From a checkpoint of a small transformer trained on Wikipedia: MLP 1536 squared leaky ReLU.
Each number is 500 + 25 x the weight over its row's rms, rounded and kept within 0 to 999. Layers, rows and columns count from 0. Numbers have three digits each. The size before them is the row's rms in percent of the matrix's.

# layer 5 MLP down (transposed), 1536x384, rms 0.119, rows 711-783, columns 288-383
099:531523511528497482507548526532498457497518482496496523528492452481491512428485454515521482499482533483499497569480503496536477488534502497541479483528505534495475529535500471531465528486512481466546487496509480485503517502466476486519502484503492497460531474484489546513523496465450493510
091:522530481517454475478477519494505526533453508531517502470539513496474526481508481483508494512480485462474468497523450500484497480529527498500513464555505551505558502520496529516495501471504528530534514492492477532503489465455526465511485496468463487512456549493493540550532517544513535530
101:507473473465502472486515487477487491533523483565505487490525461510523540513533481509553478521448459507511462536499501504538483486483472501492497499490494522512476533490480494494508482490486444485535466497511477481514511486474573482465515470495516497500496525513472528495511523483513508500
102:483480464518484471507523490506477477464482546461526552507506517492521488466496483517564523476507451474496507527512524535492503488494540516534495490503516502486518507491468492494492486512499544491449473474521520511488497493517515554521476511509497493496524503457507482531452485498527517474
104:546469526546516497511530515496502524497459460501469525532479495487476495527514506518455462478562459562481506469490520445445484494459488501493543514488526449515523499507476530489509514492501504476551564435480476494532491569507512506485509485526486500504481478502464499504530538469476509491
098:564509484520444533498499519532494530515526495538491513544488520479469504464514491462483494489464475509494475499468499517513512503464467511506505483511510492492558497500533473547525490479485502506494523513490521453457489495521501490534510521493529494479510493501497533452454484536495464489
105:504533521513498464493511509511527513506490499528488518498526487447506537467483476522493500500514485491517555483493508495497468479501472460469513534484455489452501475498485488519491537474504550496496498512468541515544498470523529487504459485539475513528501490446497534484499517473452544506
100:478493472534460507504481496466510527505487504480557470533471499481482469529469533502446498503515464503544516483467509524523487495485493514522480550478522524540470503514502551488506477486521488496534498532512494491489551502530511539465496518487535475529533540491504478500512469498484500496
101:530466508470486548476504503467477515530504502502455518514542470534490500495519525521488486487542520534460569507451526476504460502490509528499490501491471471481504477495549513536464483515474467490485546482486477513489488505504540493513504518477542539519461488552505530515441475515466515513
100:513488530510494471470516538500525516513498507526480474499471498500524510496498541485502554522477555462446496529481482452510523514475495513529522486543491517451444486483474509539466473500486490529466469508520504534479484548491505531479503463498458483522498492524552510494479499479526548483
097:473484498483504528457542486519511487458474500473529531528512458528501527518515472501475489492500458489549527480491507488525494491520534475515510528472457470473519489495531500520493515503478493488519519504509455497526479489500512491524492530462535494478473496463468481498459518497505471508
098:496483480495484456490517548534497499479511479511513496534520520471508503495495532503508493513523473496469524559530533475467519476520492487483495483473489525487542514480476477509521502514527480509495527506495509468467549494477501474504495514478490488484501447483500530486502432524470506534
096:441471505521529459487511519490508436509523491498485524464481431486499524516514484504505490483536514494513500498535479469480508494536442497505497476490535484508475500469501513542477523470490517494500530501501453507488481464479504501481499483482510485533513541495520518513512490468530482529
099:473477500506515516503499510525495482486484497463481471507520448478474490504517515493480490498497515484523528544471506511496494513504484499549500471505494461498527566505512532452506499525533526482473530505527500501511454507515480505446474502480507451495476489574548494496491543536508495476
095:539508494474525554536477515482511552516544469460482488525525508472523487486546500515540500464500511526505496530500482518496525498496497486488478483472467477522521494504486544511494457477497494528514517512477521484522476510510526512504501536540518466512473532521500517521456500474524492513
095:501476505466475487521545462495486507482493487492479519504502511489468533477468542501492519507537503520491529521521492504502496531527486500506500523526518505527485514517529502567541511431485533529521477480464492531517487511527507501551484514496464544532481548464502501538544519469508498511
102:513504464456512505486508525474518459455523502508491492499527516508516474498509520474505508463513495456513497497447469540496498478468448475516493507472494529518507470497523526482524457497495450489509498502447510489530521459513563530508477486470531501488500491506511496506480474499559514492
096:458467534493470513535517474511495475482516545510489502468499537553474450528457490461480500534500519476466463476524529470497510508493507474496473547493506526498532462510532490501465493489479543503459531498525532511515516497529478463463480526481534481480462546505537494503500491544544491496
093:473548467486482470513539527508525516469538506484542506507519469493512527453524498491545454493493542478473540454501456493480471512543489474496489489505496471465461477470533493542526538526507544489501566465475506525491492474534479457494554514448507467508473510530505501504455499514488463506
095:476483522483544536490479504517549490501505518486496501476503524525522455486503488527494462516518538520458510545496465523506468468498472502454546492456492499457533533529522510529487547470458513534474504481477437564525481509520542486507496457485481535504466499497477513479517524507546441470
101:502509563516541502506550483522501537516476533503517485493508514520504511482476473547546479552471503510495483465533509491521514489475512494505462494484520543484537489511516543501518518505440525490489482569484489514496505472459505463518516464539489497502494535538498533525460452495473539520
105:532479477512492480488451511505490478525469510477514522469547479494447509590475476539490501508493489513496503469484493448497522466525534542469486485500523502508525490510509503516490479513483520506508528492465486496513576499566485518471529510498510488507453500491526496456508514531477502488
107:507494487498483465473449462501540492509524523487506502497485493484493495521523477459465467528498500514552491484508529515509537481483468503483485475482488532540456472520503519526522507470518471501492481510493511530489541491511521476509499471537456547524500524496506504460503492516505519538
101:486502492470544465524510527513477498483481504527504511505499476482492483447515495534521477522518530514525465473474492500511505493550544458497477538507458493512531477496486515518513546492496543533487452517533468506475531467482462510491485492471519488503517536513509491495510512514490495464
097:501464510488502547475482516497515525482530496506463528488457474469490520479508512532474513537524524475530496496469480576517506485508518532475487457548518493528466490502524465484499508524498519485512524482507535471478491490525514494479476514536512515526485498509518491515540488501483521499
094:484501515477489491492452516515532489528520523526505530549508537493514502536487476504477495518480532467533513528493516516451492499475528515504541431508507506484488465550554481508500522520484496527490532488430502497511448480532499493484495549468497469465487493501548507489534502518488518478
104:522492503492529481548473520555518508511485525500520499492499538499486525503525510483501532483469489444540543442506509539530507473490499480513504489471496516500545569497504522453488503505469500484504474536497484494457506465490516518519505490496451509516503470499537438482505491475517483485
104:494543438490492490484537476529501481459470487514503450512439483484467457493500532480522477499494514501478521535486545538498516490498520456494517515464478520543493520473475506500529456491516488510480519514505526517506476501470471510541521523483482497486535498481506511503520451457482517474
105:455489510504517536493528496531534499488472501483475531523555494504532436484505506504473520504514504515537552497480517491455510514479455497491502442524443525492501479502506509543487486486506522451504493477534525509522499465510487494480501509464462453489462478486503490521532539494479439465
101:493475498540500511492502473490545506487503473510470530489441523523509495484553490516459463520527467550485498479479491480442488473506511498523530523457477487482488468539485524532531499504491509542514503495489522472473489518485565516528493516528516545535468514504496483486522492524477484468
100:511516527465476510499521493476521515482517539507500528524526483502480500544466522498591458482534509536492507499514522546504481565456472499475471534497485522529549510492504524520497498480512511516505528500486530464476529516549499470530507495510505467500503527495540495525500451524511488484
100:520516521515514516494479520525514480480456499458499492495503481495479474536510500495512512482477517456523463453502504502497488531482479476526529494509522508525483499471521456530460461486520479496435445482537499513491485513482496501510501496456488451510478473506480458486524472462527496474
099:497545527508498473498515515488505512507456493451510502512509496528510493479506511518498464507487532515478556518524491472496479533502479500501504439473546494494484441486475516504477496490472522526495502479477515509510509498492499487522537468480552462557464496531491517476514514500492499502
102:557496513491474473461526519506535483513492513467481508506511486463535513450462493493495468499488525517531521488528532522529543495524504551456520456494495490533490530501515483473494529496506511533509509551509488493526459503474491484522537477507495545456487515474499518467541485508509483523
099:451507529561532475483521476512487511444527491463518516466511474474519495514493506487480494548480499448474468488496472529467535499516494496509518461545499503482522492527510536526502505466494519502432503437501495497436510476458473502518474479484470472539553510543539486468524498521480491531
101:510483491541535514492531482503511428463494468548460509431516499504493522473496506485473489489480515505538490512530502457503529492516533560488486458485494513547489484495557523461529475532515484515479499489519489504529519471516502498488522490519486500535479516499487477443513514543498508463
100:486469491468493519532452504487519495469508498465455538481546525525498552482468501529527481544479475522479528543468484479500545524478499465500529481509481505514479491468463477507502477497507488546491488486520526513498479494455478484495506543521460491498551499474548510494527489491467509517
099:487529491505499460514491456483478474554494480503490511512449506510499493487462498477495458524523492467527510482510504441505480481499524513481504485482512513513530472495541516471563514520496498462498507481522482503461554515473472500489484458488488490545528476540495531483510467477487502498
096:529543528533420528484499459476507494473474495523478484501506473530483492515500503534491445504489487469531498498541482560471496489479455494459485539512511500519485489491476515451504490549522501490458471511497499466497497515517472470493440514514505507515499496509463519510533471484516473504
098:450518460520553476498537493518488496484536531504475463478490539511484506476458507488517499519506517512488495517457515475535524527474515484478470494496517448540435486495474495508541488511487484493506503501481466482530482540512511520539521525498555514506509528515485484473544518503478515491
100:522501504507452500507506520481488523506516514553466528545498509493509484512526508469520467516533499556489474498547504525529485540532504514483523461510547538447500492457490488444491486478513455473530490508514495524447478488503491515517550493569466505487547542476496508519472520479474488497
101:494502520520470521488518495460490441483523502510528496474470489514492490479527535472486497530518494494469522467485549486477485461513501537550474504526498547479478533515462510485532525469442449497492483495545532531499511479500499506448558509509487519538472508474495500515478458494488484525
098:537534497504496497497484490501510528525500500472469470466497495500524514496494507511489498488510508479538464510488486478527454493486502488478528465525488539472522493507483493499500489491540526494456483529474516472508512512516505508508466491491499466508467508499533486526499487477511513458
099:513514474483443524485530443471514567509517486507524463522441513538474493506533500499517468482522546513543468492516516499448496533485478497484456494489530499473497470491499504498480543493473490497462487523507472486511487483521519550504524514470528531509508499482476464515491486505499478539
097:469507495481483498451505551490498486453510522439513507499457508519496512497525536506502498519501523525469539503485542493445488465464475544554496478444492489460504470499452486479489476504477527492480538499523451509531499459508509500461485483515480493484532479467517519515471493548553493546
097:495535517486473510490516556471497464482489504522516507488538482466499478474500551473490500452523531518481504560481485512519539497522503474503508543500467562488537502508482473450501514522489481493485505486473529452481518517497464494528526535477471545490512509478530504497543482527493480479
098:495541489513538492509476495526518464502529499506524470511496509524450458496489482511494502469508488481518480534487517500535488500538511511458518531523518507508509491517496475495513507465482487537523483518511534495518534477522512524498481488482478523510483474517498488546517468483509463490
097:519500568471526496502518491518481506492485517509504487506505524505506461519509469504485502507520523498484519518533482501459503496478526472512539472475486538473510513525504485478454502495536513511521514469488485541499481439497500500509487472513481445529548520529503459488484502553514508500
102:462489508480527479477502470491493486467479494561518515449470513497531502519490505484535547473477542491462484528477528480473504502484547459531467519501532438490471487532488542500541509496491482478491480502551528511526485510547551489450502505484486502502484541513518504473462506525476522477
100:504496501514518518517423484477485514493541491530493453521509515471509493508534504483488472495494503535476446502548477499555485558499479501473483521513521540467452527439465506520492499503525472492460482443513517533475543489492491463522541479544511514511469466509509468526514564495474512469
100:521503522527506506474499489552471521476516522516472473447501497445523475494511495509551481472501527488446469516491462506499490456521496510526491513494492483495463511497495508507501492543495482524530497485496477535496536470504473493474503537509524526495500493488490501513462464490527442521
101:558469477532510492486535505513509522488508501517508520486507507524540488518496498483506476492535490485550529484551499466484504485495510519498481493437507558518495531542499523489526548528495537461498474495518534507490504475519531477496474438468538502549425472496497493531515525474524523484
097:522491528452499493487531491502485509485479518467514546486471508495513481531539526488470471437498457529475521565507540490523505488542492517501438508507477470540466575538505535515508548478492467485450513500486506475491424498448503491488474515569545549528519517471515493525504486476500468464
095:505516476517477512500486526535467503494485497499485521523462507478487487494466493528476464509515498516538514487537488506461511530528502498461468463521491514516465471542445568514524529499473493491511514475525480507503519524484495511529508532519483462533493517505522496485527510480493495500
098:533468479501479530509470465480512568506472483502478506501501564473519503505514512515519530470511477504498502492488495490545492490485494467469481504523487510514506495490508526504481479496521466478506439503482521506488483522553461507518526468487550510541456509487520507532488471507464543445
103:527498520449467489495519498495512550485521521453481488539512476537505484506498486480465494477492458485482492484471526456507495459474484495506507537489536504518462491490475458499510509497470456482501492530501533490477491481511496548502510519502500457521520492511497525463508506499521473447
100:492489473554507479501514514505553553472521479531489503485489488482491503520470542480469522516514518490527460487489517487511503455458511509464507511489482534450484496486523521475498525480480497485491492477517505495502479486481523490527497490455483484464510521500499493548549497479516522507
097:464506501484468496490506500534462477518503479496503488488495462499493511455487528497472497526502496489477531508461493486483478530541462499535518515495489485493497507534544462538490527487493501497495482483464534475494536536481510512496470531498485504474445518472509504512455524556470437544
104:532471494521513518505511478504478482482521493498492448540522475525502502466537468476483505576534465518508521478483486523505508524514472532555479457498445480487458537452473484544514533508483506476485506549536508511518461499524527522510467500481448495510509511530485486522495489489519438513
099:489495482554496488527459497493481467494499468473514465515507474455464490479545550495507533483471524507485452460529500460537507517497514496435491518451502469547472508502515506499537492471499492520443492488428512467493517511503501481501477521492501506466488483529515520491561478532462484526
101:516486533525527477495530482486456508499528522429508548474472506520492522498498506509459480491543485507511483468522446501546513519526508505479507474532493519511503535490527476480503540485518515527507506481470466513528496517495495527498489518502482495468431527504445503571515506472496493516
096:505497503498509522502474494510510463493488487483491478487505514457471482536516508491526554480525480476528499470522449466453501484497533512514518473508477498458520499563476508493484426524503484532532499491507541494455550496494506478491510510537489545505490525473525476473506486494497492486
098:529478489497506518515504524479472501470490510513526450480520477481484483512504495483504540481493512506460544516484507501478490509500480506473534492459513515522472545538469512517510526519518510474454461503496472451478481471483565524482479514532519491520492520511470506518524476496457484542
104:496515474512520455552516509500488527501479469519493494475491490446508526529434490505466479536456502487472477494520515496524461559522507515464483476478532483462546546479510476499484516519497460488507514505463521487481472526483467482453459491515448564530503518550528502485500489453496469538
099:482511544521532534503484501481496515460525496504482540546442503459553469456498532536508520499499446515498507474519520486560560502439516464504558503493498492477511475488486498528446481458501449520519499539499476503484463501478451450456526481456486516545543501485503512504476534514476424506
104:528488546505492475496468532497475493503492511502500526531524512482473462493495455534516479511546528499509482480523537525508515531527489525516434526491499497492479540496508496505528492500533513494546453507551493486520516472488497508516514540554487497500540472493505480528515483466530521463
099:499487463531516459489499466469506471517506461502522484528488488493515511546495557502415524483500488465479508460510533513471493498505523486532493459512494472477481477458519481471518492509500520467526548462503499509523521472460450544478492527477523498512514554517468447524516477507507481491
105:504515467477491483478464523500463540506464487503509521459517466489531511511517497505502450519504471499487445469509533492536512469512499522528525456497495509471507500516515457481515496515521479470513495507475482457510475475489501505479491531487560486468527492506500491444481503560526503480
107:504513455493515518493486496498520492515507511515479515470515497491474518473484477459517476491513463521481509532552495498495515514505528545488477521489512517501494473517489504492477459524423477516481448501516551485510514510515517533466494521485540530482515479524475504484483480524509471475
095:521513499505512500513512494511476473499506492501524491513522515496498491458501509508478473503539495493490537509502522495504543498475500512488508546501514511543501523471513457539533476460477486480514512490493503510477521511470488552472514553493509539528491547510482497521517527467527500493
093:473509515485527459512476536507513506483495541521516523475474472494467468549510557484505481459468510532534484510517549449482491508503533490513447555484520483502522542478459471490516492495502480506493510502492509524546516508473514483476551525454481500468528487509519485509494480481498464469
103:479546499540480498478491506485467494521529512526518514498492483507525493519533506518472512461467477506501500501483535523504482446526488526526490522503526524480542457476516508523479526489519491561501517510484509520527493483486511549555541445532499498497506494499553492503518510528499480503
103:516502460494511493499513463493556470499524511514535505528472507453473513470513550527475518490494489473484497505526503463493514523466544492462515535496461471493492489497527469488485466498521508477503499526518489478488456481456451572504503499460460536530505489481483500454518491541530477516
# layer 5 MLP up, 1536x384, rms 0.12, rows 712-783, columns 288-383
092:490505529486516489504510488503506492435525549472511517507485480504480471493553478499522499469516500504584525481481517502518505530544477527464512497504496480454487530471504507480509440526492470471470456475497515485496532473518502503495520507509486528455542489487508513413503486494524492477
101:475494529478473501487519451503436515480511447495488509521518542497450497556508504444432524494534477484499506501525542538481504509507447462501508513497493524499471479473493526516499499460501523524491498535536509535503500524518476565509460502551483470519486495485450468529490503553515459514
104:517490547498526423543474455500465503489443498523498478506503491488541530488505510545491507544545495506517552506476510488487529531529538476485500535480472502524502521482555511491490505514483532519521513459483520506541473488548477491513490498526543522547523456450490484490492513469527496475
103:509511486511514503502490509492514472496515489475488534517491503462494567523527520460526471516503499488529504468476512527484494445463460568449570490540482449475535519501536493497473510512494468497498550512503462511544491503546521520496468503531494535485469496469514491503538485467491455477
094:495495486492520449518514456504459445502468468459511497507543466493532497561518519511517479528510539484491514486502516474460512480482543489508536487510479515478447531474489537502450511474518551488544496524521507523500474504505468495479521513526465486498490531511514491524530495488507503541
105:480494489486518477502505476495513497519515448506504533476548499483462537508499538450522461466504515446517504479518525476497523527520481520498524528490529503550476466495474521475483434504514510513478499496450541492494481463520424455499454498528522491511513478461516476501473457492533516488
099:538464439520497497559498501542488524510500506510523493502487496525476528542516477462464505477505467527500553517492496554509451533537507533517489511516509482519511463476468514488518453490510477511465502512562493493498532515507474517532498526510487504510479482510479488505505535543520486428
096:530494484528511483546486488507525498468480500462533504512507525449501493509519491490490511502424454480474487506549522511515532511485487454500476444526505512527481515527472476452533510504539535474490504495469484505517526475485491504484513514498464489495502540438490472508549496497542504466
099:501500474515444527482547497510498497520497523435465500485455533496489487469520481499511499499478492556502538507496508461520490469540525501513506475473534483500529528524548498520507504534531524495489532454468472545544516497512491506517519500473519483471502482517504523488479554473541481460
099:520510524489474463520483524542516524492467503491503552537506478448497501472523485469527491488490520504467508493504484511528517472474480483471482522491496509492498507543494517455495487477545504560472502471512519514484475506452512454494479516528513478493506510508533475508530502486433470476
091:502521505489533549513528458511489520507483499514488501467478510505455496511486482471467503474516491502450498537461476533526500496558529460540485495446497478530491440532538524513487484507451444481484515529490529494482477479536493524500502530477527523489489523491487470538472553502540486523
097:478499485517514476455510519472473501509504498480520475502502459463514537540506464499455514471524539490538513528453480494539527482459472508487505513469513459503484492489498550572490489494455533496504490477527466476500518475508525480507508507516527508461498524479490538503522544457519482507
097:507521506495477489499523514512524531501537452532533511489519497490533548476478485496461474511517501544471528469504494469448486495506494494481494513515457534496495457471482478489503489485507500502530507525508495489512525545499499474516528468549516550536452515497528498528493518490510493512
093:506481526554493487471533461483502481487444484509478481504531468513514554527452489497472479524494523503490529508491526498507479516502480534509500527491529497467528507531535504452459502540504530488474449488490481538543503499500487539504487467469507542508504515542460488525518518502497492493
096:504528496526491528484475540484495473506523535526541486527499482489520442484483474520500485511490524531492497514552495460549480484534487489468498488483538530508477464482487477494478502524522515501481547499506488445477499492506494510449504490448507467501497521471485457522462531516509471446
102:479510492461515478498494539499501495492500499520490531536505537489522501494522499503531549480510482512447462530459457507494499529468437474468532510496517515509502487482547544512528542479464479455508494495496527461484478493534479547477512487511476458501548491503445497470465480466539476467
099:475498527503487513510503498491491455511472523498549480459507500464502488488524536483486489509483495509533465541500502489529501503463506522523496533492485506504524520494462476495514531532507509497512501553485509514471498530504498535486486471551519518475474497523509446494463493463534530530
099:533517505514533517490500504503479492528496527447508494537533500491511499526516496474497514481506506496552453500533508485505484493549501518454540516522510509478497495511490474540479500482496468520479462513512540477511490524483516455467512483501512503483489500479535502455495533535506479498
097:502463549525483497517535517479477507446467517489444499503499529487524522474461542526512536464462503573508485502475483493507514478498523500482540519508485487510506488488511506474503506504480507554488525506524547502491492474467486499564558554522519521506476474508497477522479483501490479483
103:513528475497526489489508526505482509514506515527542489489516543494505512493482489500495526535496484502487511519451501502473500482481464494536472519469529514531494517488521537513507520552477512477521463478523479499463532516479524477533482487507501529524529498502483509547439491449514497499
096:480508464499492503500524523479463517517528480497470484494470476468562520483490481512550518519480503543495485513506493523507541512509481466541527485492473500475491482542542518478496507480522474464526474516488549512518488500467540467504497542440490499491506444525452517577511470480514515492
099:526501507485514467477445486471534485487479536434520548456540460482486497498515478536508505501500497510495468533456489533492498464481473491512494536450484520511549506507521502514486473497485516508504501532476473518492542524528503496495505569516495524477506501523472486488551502527497508502
104:513500484489548487474536528500455504437476488481535533520522528497492506499490548454492509519520517515548501484520522499492514525480561502473473547477492500523516499465482463516512513465502521488472465523502488501505539485504488553526450471501485470504476479529460521542500478506549440480
096:440512468486480468534508496491472477505453495506551496481525476532500517509521488487462505485519470493465510506505501426484470462494507501515487529474501523509488503542501509508507463494474477488535473496461462507530507490500495544505514466499531467524548479518513490534499513507508489554
093:521489494503457486494537483457509522511499479498506502454466474517541505515515489509518481539492481504513440496502501477558471527533460478492502492528520471505483508458465520483504496460500493428476495516566530520477511538516518504471512493524517473500516489487453484474480475473505486479
104:522484493468473506513516453490476461513478511515463485485472538485469529546507480517524472521510501482476464453449461482496496461455530480523530541519485458538508498488485531496484481504516522516512472460468484513480500513502476545565501524526492494543495563502475491521463531487499487498
103:464505510518500530484526499523510489524487521480514529454473512488485512448487498512516499477488453498493496515459477525504488537509490460489473485529492507487492470500492510567500488513480525535460512483506497504499501459520424509530492534492529522507553466519473503495481502513489445489
101:495543531501513487517481511518482549511474528523532532466482519491503522511517443478500499501474501460539495484509475506495478513470495500510519500501509506451497474482519522489519459518556495486491477473507521508511484508524484509516491533475488504492475494521516494497487488484502421495
092:517505528503453480502485519477489508516494490540527559503474499494507511494515488500528492480550487480476491488535565507457503479499507523493527532551507494515497532495512476492485485476468505538506489492482526487474443487466487466452494474514485505500433513539499520510518508469539506467
101:535506503474522493524525503541395528520484485521513469530495537472533502534539500482493487516463517505522470520510483473507538477518465470509490509499544506500510489527475550486496524488493492499485448490509502495484506501453517464538472484466470501497465511477485480488501499458464495445
100:497498513519543528553514496495496456492490506496515492443541457509520489503463509527474487508533509510489495496554492517517535493488466504541517483486491507479529515482485473525480480481517495464498487460524488510470479504484497477503544528509498483528496491510482499549497516491503504516
099:485466508553503541522447537530517531531503465495505497499523465544528544525489463482510473492521546537547516463464566511511516505502473523492445503521464473471486508467501529528512540524500490505501497497502495498523486499540447492487482498511536502458494458479498518513506499536511512450
095:494491506545520502493505461495480497487521492462497517516498552481526476467485526508525490477525500529463484478511492494508493477520498489505523497500500507507523516471524514487481498483496533537501485474480523528523512514538516475486501517463501519507508504495511530494528495507470444517
100:508531523497451499528520502529517501479491476524492502516515484518476543502479522452541468508555494500533495477498466530467418496496470475493518531528484513539490469478493533522497494480485495445474511492506483502541507517517475480515474513497466481474509458437502523489508522494521487511
100:552526497503494503497479489540463464490495501504553501433512500500477521515481489527487503530512470483521498456472445471535522504509519542517547490559522479514504540514511501468484490478496486477484498475500473488472469493487494506484512464489525517487508461478493478512490491521483502492
102:534465552482532521524520490549489510513476520514526518564552520531516511465509479512526525494501478513522453521453512469551512457566486487491502485439526485481512510474506530488493514533514491500485506501519487493515527503498457514492522544499513463488468466515524511511501471513534446497
099:501533521524508555476547501482498446473499474523510574491502473512514529465475477471444450495492495500445464534439514479520506543487494544484481467491477509472530513493503496532469506474502501489488518507526515478505489456493480508501493464464528518494522495433483455510494499482505484508
098:479505533530546475541521503508467488482476520510498518491516475491508525459523489536492492477501413548484497484494519453504510484525549506546486526475523506535480495515514537510483530468509490490513521525506551484514476508496537494473543480526464538495456491525476522500497511512539485497
117:528517499537500503519503491519513433474501487497505476426493513501522480504492524477516458533499517463475491473476484472494492493468505474488473496456470483498479464502489485531539479471523480535494516535471459493521468555510506515504496546502530511494508498511507541475521513495457497470
102:516496470458485489494474484538478516467517500506498486509508487504507484474517524452534466505543545537471504533466504459508522468493457461520517496471536504481443514537492504491452495456528506489515473529500500518480444523483500496526488489535509550507484469531494494512500513512480497542
099:525522531483490515516516494515513482536494485505490503505497473449514458490526530539532506504548521532481508495501487526500488469546524492534468525510476500519516488504506476523443550513475466502535511499477528500485467485464473490482523486515497482480479435563522496508523517470502476496
096:537503519518446502518531504461453554445465490559490515504498521496501554500461471502530466518505509516504490475485498515485496501520448488490478455542505547496534504500499468457526480542509466466468544505522513521552508520487546493480481471505482524518489522461531535496506493546458490539
102:512509502477512486524500491468493517476460509456481503439536529486501481471545485531472511477478422514497486468521501481501544444483508494492518511530525508509519504486504523492500494481515508497471492500470503466518517569531512534511492477562475503480455483513466499492465489528519492494
094:483486485496502525537512497506518516488493471574523512495489474485496479494464469486472513511472494474472453520541472529523512489556493492487482508539462501498488534511478512525528502462475473504500448524551502499478526522488508493507498474497487486559507503476480479519517493483452555462
097:523495469526512525542486442512517527470503507465504510493477507494520500509518505497470498521448485494476500485525500491495486558496502484513521452494485501503430516497496472509535465551461495468498471498539537507532484477497547434448482488497540491503466476520483504515499473516529518507
098:550524438518490496478483488458511517498494515462494523519535504497504536468506485493479495506469476536499488482468461515517487445427520454540441502476505521505490475491495484479492514474448479474462529531514454478486519501495497513575552490550501513495516525498471488495514488472492509521
096:490497511532515506487496485483512493506521458501460522505509495479493513508535520539503472524502454512500517505506451455482490510508473513459545517522478503468489519513500481486486505461460495525515499540463498500525529476507520482498490517505474515469463547479501494526465505492486497542
102:482487482449480487505537510518505509527510556522506533497480504508502498506487496469534547475531524481505509503511505496431515546531510497521521563516469463491497497498474519441468479552521470501496510508510479533520485507485484559466485487515476506491515525471465545501489477482473532494
096:487479471446465514487539504512529439532482468415473496546487510482519502563491537552490465500509490481448530531509493460517524483504496500495480516531518489486484528552526505522501491489492543500473509500492508486528443488536519506521508492496518489514500469526497483532515488497510514525
101:544519532543494482460487545507509534445470515519524506474527473500509510472479488495475480500459526527512474494482518513515497484502480530530498508476529498497507507484471473535501552477491505505530505489439478528491564513505531559526504504516492457470464488530496482536489455518490483545
101:476454484526481496510480494468520518485497489518540517478548473468519481525500549521456483432509511502500508516499489523508501503499500481509502484494478503505416558508480532551503511492503510492534513504501544505485499481536528461503450516501494451508493467515477515518465520487512491470
100:546508505513465521471495529517507537496511515523475520514499515501508453507508478502512525485501501559518508499483490511514464501479492510507475493522500495495499481488503575508508490480496443457516476501493501508491492545531505481462502496518493512509495508527454545512491513538489517438
099:469492489491499526520476504498472474506491513496536491453543522541516519485538472474538526467508481488498501520516499469505483450449513499505479500473547482501495505513512487505503457511535497519559504500477513539469535504530494493519507454557509529510477500507498509467520518477522476540
095:481481533532517461494485477499477510519470553534495540526497495512439534505516519470515524542517547483496518519481488489451494530537524521525504501511512530497493475486512450504478504492502490520489558512508425526521493514474504463465421483497484500489468496507518477491528502475530509552
105:521527501480499532521526467521517514542542516471479491513498491498481481454540532549534518505464490468490483454490514481526491536461497486498534531526482538525469508490521470531524476463495494488506471558490458462538499508479468499542487492538463483522478475548514516522543493502485492492
098:487484508475501518541464446476528511497470493513503491470517520458485493523499498508532509487501504505514486515468519481480514486493512501517486508484522512509525499445529539488461501513509480557500492499488469499515496491517483524504501485504482470469519517504486466519516466529492539479
097:485511454519511470523478514485513513477491448501482483484512549518480472550491482510530504478478483477494509490488519516508520482468568485458504480469501533525503537487458505495500472465482518510486525517520498536520478532498499453500528499515512485492533490518471510495517471482511553534
103:485495514550489522514508542494506489487464506484533472518488487571548528503489490513475491500508458474517504512519511533467490524538522504512503513500515480511492486460497492520479506524519495463483444540519444508499484510513473493506490451496505444509501544525447506510493524507487468511
100:481481517515513475513461513503513504469517563482516493512508454514485466493551511438470479471509514487520536477490538487497521499517497514498495484491490477520538515519504506472485510543491538490509543481485501448482488492527544500471491475485427516512482523505529517524478496530499462513
099:562532477530544527503508483507528535461504536514524537482533481536500482470537527507522523481507500528510524522504480517457481495504492507529457487524488507501495424506510514503459484480498494530537511479516479520464527470487513495472534524497500512501507513536486457512500477522465464508
089:537500487494514503541494479539505499478453476493541505501527503474458483547479499489524515470486512544548502497520474464483524471516470538462535459475509493486478524503459479507502482549473446485525510511491480479505520526456521500469477503516493513485458493481482466494535474482510485460
096:499513459527498463528518502555511511507476476506486473484473493487529499503548527530483500526470499504542476500496499502503517493457512544513483457542517496514447496512514463517506452509540487445512502502464544496515519455475466511491530474511509517502492490499511458457477517522492532475
100:492465499540524451484501492455467476500490528488497495490499521524493552425513495508459499527464559517509513505510516474534475464526522482506445504472485476549523490520506501540498507479516494523497525511556564457499564540481503512511461480512528502527484507514466501521514502529486521510
101:474497491552536506473475519487495560498534458456489539496528518504534493485479530543479491510501496547521476505453514540487510512500553519448467510471509514520506489441509479511540506469482499530515501508523513486486486543523498478467474543502499466548495500495508480506485500486463504486
110:501514543519509506520510518471477488508484488527556501509523477533571498498434462511478547513467482509500499491449535511480514547519501468485512511467467516501522492501513456485503507473527521511525484501529485528470502488464536509516499460562497462519507524488479457456495472483489510518
091:517540484494523503533473466503488547531516544529493497497509501473499488472506517508522555484472477528501497482457499541515514508493446502404526480515488523497475504444489483472474476506501534547466461516489504506490480473506501530497505496537459534484499515446505525452511537455531537486
098:513526498525462521483457517564519505531529526508501499515484472481508541473541501548498509517469522496505510429518501548510498522506498470533525505513476453487523485520534465505518494514504469517491481479514503504480485502453499505510504492506511486500527459441531516460507490489490512531
111:490511477497540479486480465456506506512493516477523511490520484498498435511505502441513495491502448488500526535487493497471508512510518509524513518525493491511485491506498500513517473501484507467471477522487490505486472468479521553515482540484464539537515476547494510522511455490498498480
106:525470510501476512494532558489488499516534514582523515532483464485518519494511506475488481507475475508493500476459479480496509503518477524534510484545481517465494506529487551491491539511460550508522519467515489485508498501523471488495481496481492497530444459525463475502490550489481499491
103:516513520518504487514491483460503500487538469550510528505512480551506481498520488510505507487521506499458526462516502491478511500546449463518498531468499492486527504529521515466505505494492494492484508513482463494508439459510492492493495534506501555504480480483517508487471459506519488501
104:484538487538476498476539512491491493489519521499474445533493535531543504474545474527518493509534472488504499474481534501504502535496517426516496556502509497489483507473505440531476481488517449518474510477536517522484503495505471536505476482504520475491484504545522478484527469508508478521
102:493488503477494538483457488516548497466508491525487494517473481526473516527520490541489525497503498448499455504477551498476538562466526463514493547499493524474517471512493528512476478477515483412511532519479523521464506472439533499478501489487501473504490483492526484540459494467521479532